From a checkpoint of a small transformer trained on Wikipedia.
Size: 9 layers, width 384, 17.5M parameters.
Training: a variant of SOAP for these matrices, 3689 steps.
Each number is 200 + 40 x the weight over its row's rms, rounded and kept within 0 to 999. Layers, rows and columns count from 0. The size before them is the row's rms in percent of the matrix's.

# gate: layer 4 MLP gate, 1024x384, rms 0.0679, rows 562-570, columns 0-127
# up: layer 4 MLP up, 1024x384, rms 0.0708, rows 562-569, columns 0-127
# down: layer 4 MLP down (transposed), 1024x384, rms 0.101, rows 562-569, columns 0-127
gate562,101,225,208,210,176,155,164,216,197,202,135,124,183,179,211,247,285,137,215,195,272,162,199,128,156,174,269,166,222,215,225,230,120,200,252,228,199,277,122,255,157,248,167,193,172,211,200,166,106,227,216,166,227,245,161,224,140,234,243,185,208,242,177,146,250,278,315,197,122,239,248,262,220,177,141,251,243,182,288,252,209,226,238,208,178,156,205,179,172,227,172,196,206,192,186,236,235,180,211,178,207,195,178,141,182,196,170,177,146,179,146,183,142,205,165,156,175,193,252,244,187,139,174,149,175,233,189,255,229
up562,098,204,165,135,142,233,172,193,261,240,170,258,143,226,166,160,180,219,176,231,170,211,251,165,175,141,248,222,163,150,178,203,143,239,180,234,250,173,199,215,278,134,140,249,199,157,91,212,166,238,202,168,125,184,244,224,235,234,168,167,220,167,176,204,110,196,176,197,163,213,186,190,209,146,256,227,228,236,168,218,190,196,267,191,186,191,177,175,209,169,221,170,94,207,210,168,190,165,213,255,164,218,209,209,186,236,186,290,193,184,167,174,240,227,146,200,247,229,201,188,173,180,170,175,250,193,143,194,207
down562,098,158,129,214,101,232,156,181,101,266,163,147,232,188,160,225,122,184,72,191,233,150,235,256,183,252,113,250,189,296,181,160,256,79,216,245,138,267,223,208,131,219,207,195,196,250,190,194,238,192,186,174,203,278,100,203,109,134,156,251,187,226,201,218,283,192,177,177,205,212,209,233,191,185,167,175,231,240,200,190,149,171,173,133,108,188,210,208,226,191,192,173,186,266,205,307,214,150,186,149,234,174,205,210,156,210,173,224,166,190,240,198,160,164,248,250,153,173,179,144,161,250,228,250,130,220,252,216,175
gate563,096,217,189,177,198,155,184,158,280,239,246,242,190,197,269,153,220,161,178,172,182,142,154,155,243,199,153,194,211,249,250,228,221,148,115,276,190,250,128,170,248,121,245,228,207,214,241,215,157,156,198,239,179,182,230,164,236,234,213,195,170,238,207,192,180,180,180,180,250,198,204,253,135,244,226,206,186,172,202,210,266,186,149,231,221,178,208,164,201,218,198,159,180,181,121,195,278,158,228,186,222,203,191,277,148,226,220,245,288,197,167,192,239,200,236,228,237,183,224,118,239,210,188,207,171,228,263,212,220
up563,098,149,177,251,128,192,198,220,235,177,171,165,172,165,235,202,219,164,237,175,166,163,157,221,223,216,144,149,231,197,226,218,220,115,164,189,181,169,213,232,214,181,200,146,202,177,207,214,258,183,210,195,164,227,195,205,117,267,240,164,251,127,185,227,195,223,216,303,221,235,253,169,226,195,131,160,208,197,205,243,214,123,199,285,166,141,189,242,271,228,165,151,241,201,195,205,160,204,215,218,212,231,230,204,164,258,192,262,194,147,219,153,209,184,207,225,209,130,250,179,162,137,162,168,236,130,180,190,243
down563,100,200,146,148,181,209,233,217,140,168,176,193,288,193,169,253,222,282,202,247,187,197,201,125,132,202,258,231,186,153,159,146,255,231,183,217,243,181,211,160,186,273,163,209,145,197,129,150,195,251,181,177,186,131,214,241,214,106,205,214,194,191,247,238,239,133,234,184,121,232,127,167,209,221,187,231,194,158,228,125,162,216,172,177,180,165,145,212,138,175,255,228,185,255,284,195,202,200,178,239,202,162,178,182,209,172,182,209,157,254,233,231,165,188,180,187,169,250,221,247,179,208,210,203,221,178,166,220,226
gate564,103,233,241,187,218,186,210,174,230,163,260,185,212,200,182,240,172,164,214,219,150,150,264,213,187,208,183,154,245,269,200,253,257,218,227,238,185,238,230,247,182,140,167,300,98,156,196,168,166,220,276,234,201,157,243,191,219,186,155,190,183,213,180,271,184,126,204,214,209,233,218,219,310,124,267,174,201,206,177,252,134,214,199,246,194,240,174,198,142,201,193,196,192,170,162,124,194,200,202,236,253,222,194,110,203,202,188,231,197,224,206,197,203,168,148,187,296,164,176,187,243,251,240,149,150,162,223,204,189
up564,106,211,158,194,194,204,220,158,234,213,223,197,191,277,181,241,151,165,217,232,166,173,195,261,189,215,220,252,148,179,143,226,207,210,113,237,200,125,247,157,227,174,183,256,219,245,172,203,168,312,114,222,192,204,133,164,246,182,211,221,271,224,191,163,230,175,182,231,81,191,205,200,200,243,209,239,178,138,250,184,194,250,240,222,218,245,179,178,220,136,239,192,197,194,206,197,208,95,203,201,188,277,106,237,236,147,244,221,78,228,221,172,211,209,182,231,227,222,187,256,240,151,202,151,193,172,139,250,178
down564,107,234,240,253,197,176,233,212,191,226,253,194,250,186,170,158,112,221,256,132,207,169,257,232,169,187,170,219,180,244,203,235,140,269,242,230,180,250,267,194,275,184,171,159,291,171,200,216,191,226,210,247,174,180,196,276,134,202,215,242,201,190,182,217,158,187,197,189,143,125,228,200,144,216,202,131,131,130,215,242,217,258,168,272,190,204,185,171,154,156,129,123,222,153,274,220,167,256,143,203,242,274,123,214,139,148,185,237,226,235,164,214,116,199,200,163,171,204,204,194,145,146,199,245,173,165,200,170,160
gate565,107,182,229,179,202,208,248,249,168,196,212,214,239,227,254,216,107,138,186,221,238,156,244,161,203,297,212,71,294,149,168,195,200,213,117,209,196,207,110,252,169,261,191,178,181,171,214,213,167,229,212,278,175,203,156,183,221,260,234,107,168,196,270,192,229,185,129,168,175,250,124,269,206,244,137,235,168,189,164,188,249,218,153,197,229,205,224,185,183,210,275,148,161,183,171,269,197,149,202,191,296,191,237,246,230,245,239,220,238,198,269,236,206,193,245,180,232,275,180,190,180,256,225,152,134,220,214,315,181
up565,104,262,232,234,243,216,196,173,299,203,216,300,243,224,275,202,175,253,204,200,104,169,264,225,193,238,216,201,184,243,266,263,163,177,208,185,209,240,210,215,202,275,249,215,212,172,156,210,218,198,187,222,193,231,241,215,208,123,170,163,247,251,141,202,242,205,191,177,153,224,227,215,165,186,164,219,242,196,174,218,172,175,106,144,165,236,243,142,183,84,183,173,187,254,149,142,172,229,156,192,198,176,274,205,158,164,203,177,190,156,162,217,243,201,257,291,202,187,233,193,198,227,168,202,160,228,123,164,198
down565,107,195,249,171,166,262,252,259,218,227,232,128,201,207,233,250,220,229,264,183,238,206,240,217,104,254,183,110,240,206,253,208,223,230,113,237,185,136,174,264,227,167,188,136,190,189,259,206,191,177,205,251,118,210,183,166,140,242,181,208,239,160,189,140,201,168,158,222,254,186,192,256,220,222,220,183,173,162,216,206,218,163,192,209,269,264,181,254,173,209,188,225,169,143,179,259,145,320,211,271,168,233,174,223,228,189,246,224,181,244,183,209,196,234,240,204,180,269,196,122,149,221,194,157,221,296,180,262,201
gate566,095,129,203,255,203,209,177,186,188,245,157,183,225,206,193,177,206,210,235,229,196,251,187,211,172,107,158,164,204,226,175,239,194,359,171,195,141,250,130,185,204,225,193,118,140,228,205,220,111,217,224,212,202,197,202,156,291,291,242,144,215,187,196,196,147,171,222,167,209,234,228,224,151,207,206,227,180,194,241,177,224,158,223,223,125,222,165,178,229,183,119,152,218,243,222,173,190,206,261,249,222,173,175,120,224,183,206,262,230,234,236,187,235,213,202,183,199,155,252,142,208,241,190,204,183,205,206,215,145
up566,094,233,201,186,272,179,162,190,110,220,99,190,216,137,205,197,188,109,168,216,199,202,256,240,196,185,179,170,253,207,280,154,210,109,319,226,223,132,243,192,174,187,225,156,234,207,256,128,167,223,125,166,288,213,220,240,214,52,236,212,186,234,187,188,212,176,228,145,142,155,252,208,214,184,212,237,182,225,190,172,214,217,156,183,141,197,184,206,187,120,230,221,233,234,200,192,138,164,171,197,245,149,242,215,236,137,243,186,183,218,218,189,119,173,201,240,209,194,200,266,176,239,207,240,229,213,209,231,192
down566,087,140,245,234,128,159,172,215,215,152,212,113,145,202,188,247,150,190,208,137,221,178,186,200,218,270,164,209,196,169,94,279,197,181,158,180,190,252,195,236,237,201,197,176,129,275,180,178,180,159,252,247,210,243,180,205,213,274,199,177,175,223,188,176,107,157,244,219,216,150,176,314,217,195,259,240,195,207,262,230,252,150,197,168,149,164,218,187,184,200,215,162,197,236,239,146,166,170,282,165,170,258,178,155,204,258,132,196,161,228,176,179,235,219,241,183,201,262,180,142,243,207,175,172,247,261,190,205,233
gate567,104,174,191,245,178,246,269,168,206,183,230,240,159,218,147,101,213,193,206,275,157,187,136,191,211,224,201,183,189,155,204,217,253,246,173,231,143,198,192,331,238,228,181,231,227,234,220,185,210,238,166,158,222,210,238,188,160,148,222,173,231,211,167,206,267,240,199,237,226,136,203,215,168,200,148,211,173,213,220,218,167,149,144,224,131,197,214,151,211,282,226,238,88,182,282,217,248,144,206,178,222,173,187,175,178,170,181,225,199,202,235,153,223,176,214,190,181,181,218,194,277,205,202,235,195,249,147,194,192
up567,108,219,222,213,174,217,254,149,169,178,153,155,139,223,160,229,205,189,173,221,277,221,235,163,190,204,212,200,224,135,166,240,216,220,167,218,142,227,149,232,263,246,193,192,246,215,176,229,163,225,167,199,196,174,213,205,242,214,228,166,265,169,220,131,189,226,209,184,269,172,221,194,121,158,152,232,170,174,215,235,105,151,273,259,208,230,169,142,190,263,184,229,123,230,235,268,259,259,251,174,206,203,152,192,186,147,232,200,125,185,181,218,208,197,184,170,151,234,194,208,240,257,127,147,170,207,168,210,181
down567,087,182,219,180,176,185,226,150,235,175,207,226,258,226,204,217,188,166,216,145,239,164,165,189,162,243,207,236,254,230,218,223,188,161,216,152,146,212,185,124,197,219,129,179,241,147,175,160,191,194,206,218,111,188,287,203,188,251,198,158,275,154,206,215,193,207,176,225,106,199,171,242,211,193,209,259,163,186,240,172,195,225,229,199,269,187,137,132,174,200,253,203,249,285,151,217,214,231,222,149,205,167,220,252,211,240,179,200,248,196,176,162,207,255,190,175,152,227,121,192,167,151,213,166,236,292,151,205,256
gate568,096,235,281,257,103,183,201,222,185,134,233,230,196,244,119,228,199,179,169,215,181,167,190,211,203,152,181,114,217,229,248,221,167,124,179,183,157,180,202,252,146,195,186,155,219,210,212,200,230,134,209,130,267,290,151,102,225,178,229,170,207,215,211,236,254,238,238,291,205,247,213,217,224,225,160,219,187,240,140,239,250,195,185,173,228,196,266,166,227,199,246,236,193,234,230,218,139,142,140,221,143,256,192,253,142,177,254,211,196,208,201,179,186,140,131,181,233,219,142,124,155,135,258,221,141,188,159,211,244
up568,093,203,209,163,162,217,223,229,202,216,155,260,217,229,215,222,153,193,175,235,163,255,110,210,196,207,223,188,207,175,167,153,257,249,168,276,111,212,229,217,192,191,162,166,152,143,200,182,170,172,145,260,206,234,239,217,242,230,146,188,136,188,160,264,200,270,202,201,189,183,170,167,192,210,264,170,214,178,185,233,200,189,178,161,128,262,129,181,176,234,163,241,190,147,155,199,233,209,298,150,197,215,292,217,239,193,177,270,221,198,145,236,284,213,271,285,151,193,156,245,175,210,257,206,136,188,145,271,190
down568,098,186,211,226,170,179,200,162,197,184,252,149,277,265,187,196,282,242,228,204,224,214,274,169,171,214,202,159,216,212,159,294,195,140,176,149,225,173,210,264,102,243,216,212,279,220,182,147,204,160,258,160,212,163,203,186,151,196,252,185,233,247,198,158,176,177,182,215,90,228,195,238,173,202,224,238,180,131,161,137,197,231,165,181,238,174,143,238,179,176,178,123,142,231,195,183,179,180,188,136,239,245,184,231,214,190,281,186,197,219,236,247,180,181,192,141,133,159,234,200,123,136,219,239,225,213,191,190,261
gate569,096,215,204,217,131,189,204,177,165,123,189,147,223,139,230,209,190,282,125,201,105,151,216,98,142,229,164,249,180,180,151,182,190,226,160,207,221,185,253,211,201,158,266,148,154,226,243,168,170,263,259,234,222,253,191,219,211,156,191,188,138,230,208,117,223,227,195,304,237,150,175,238,120,271,227,226,197,218,250,145,196,249,128,231,134,203,193,220,168,228,226,192,209,192,205,244,218,230,259,180,207,192,203,228,226,267,171,154,234,240,186,211,141,257,196,241,211,187,242,155,172,215,229,218,200,215,230,164,191
up569,101,287,216,219,210,152,159,167,183,151,189,180,234,185,232,279,191,218,188,248,200,144,222,247,137,240,181,293,221,174,239,247,205,136,174,189,164,258,196,147,176,231,248,232,195,182,232,231,146,228,271,199,186,152,163,211,239,177,238,187,233,191,159,165,278,141,150,200,182,159,200,219,176,254,238,150,155,180,210,165,250,205,131,168,189,212,140,160,120,248,168,164,208,222,134,226,184,219,200,216,152,125,195,198,205,151,175,194,132,243,199,215,212,253,216,231,184,198,238,160,182,320,221,177,262,172,241,161,235
down569,099,141,190,234,226,153,170,205,145,184,171,137,254,148,269,253,194,214,216,186,209,192,205,185,187,135,228,247,220,174,168,150,240,266,195,195,260,215,205,224,216,172,206,143,182,241,129,206,250,201,171,263,163,226,199,173,175,191,205,156,170,259,258,229,145,218,199,212,199,250,184,199,144,193,238,207,172,184,114,169,159,159,190,219,214,154,168,203,214,197,209,186,254,100,197,182,237,148,204,197,197,224,235,247,156,207,213,147,240,169,139,212,131,202,170,212,125,206,189,175,206,163,133,205,187,195,145,150,151
gate570,101,188,179,166,242,164,263,178,228,118,242,208,156,199,161,180,163,249,177,204,194,232,133,242,230,207,235,213,257,178,289,201,177,226,193,157,134,147,244,143,197,168,152,136,177,198,118,257,257,291,172,129,202,215,232,144,202,240,232,140,199,169,154,212,269,272,149,171,297,235,136,185,266,173,202,231,150,224,216,156,163,227,158,219,239,159,203,231,202,205,150,150,253,212,207,247,228,162,212,216,264,227,138,185,258,208,234,199,157,179,260,270,267,169,241,176,258,188,163,177,262,250,236,212,207,292,232,221,157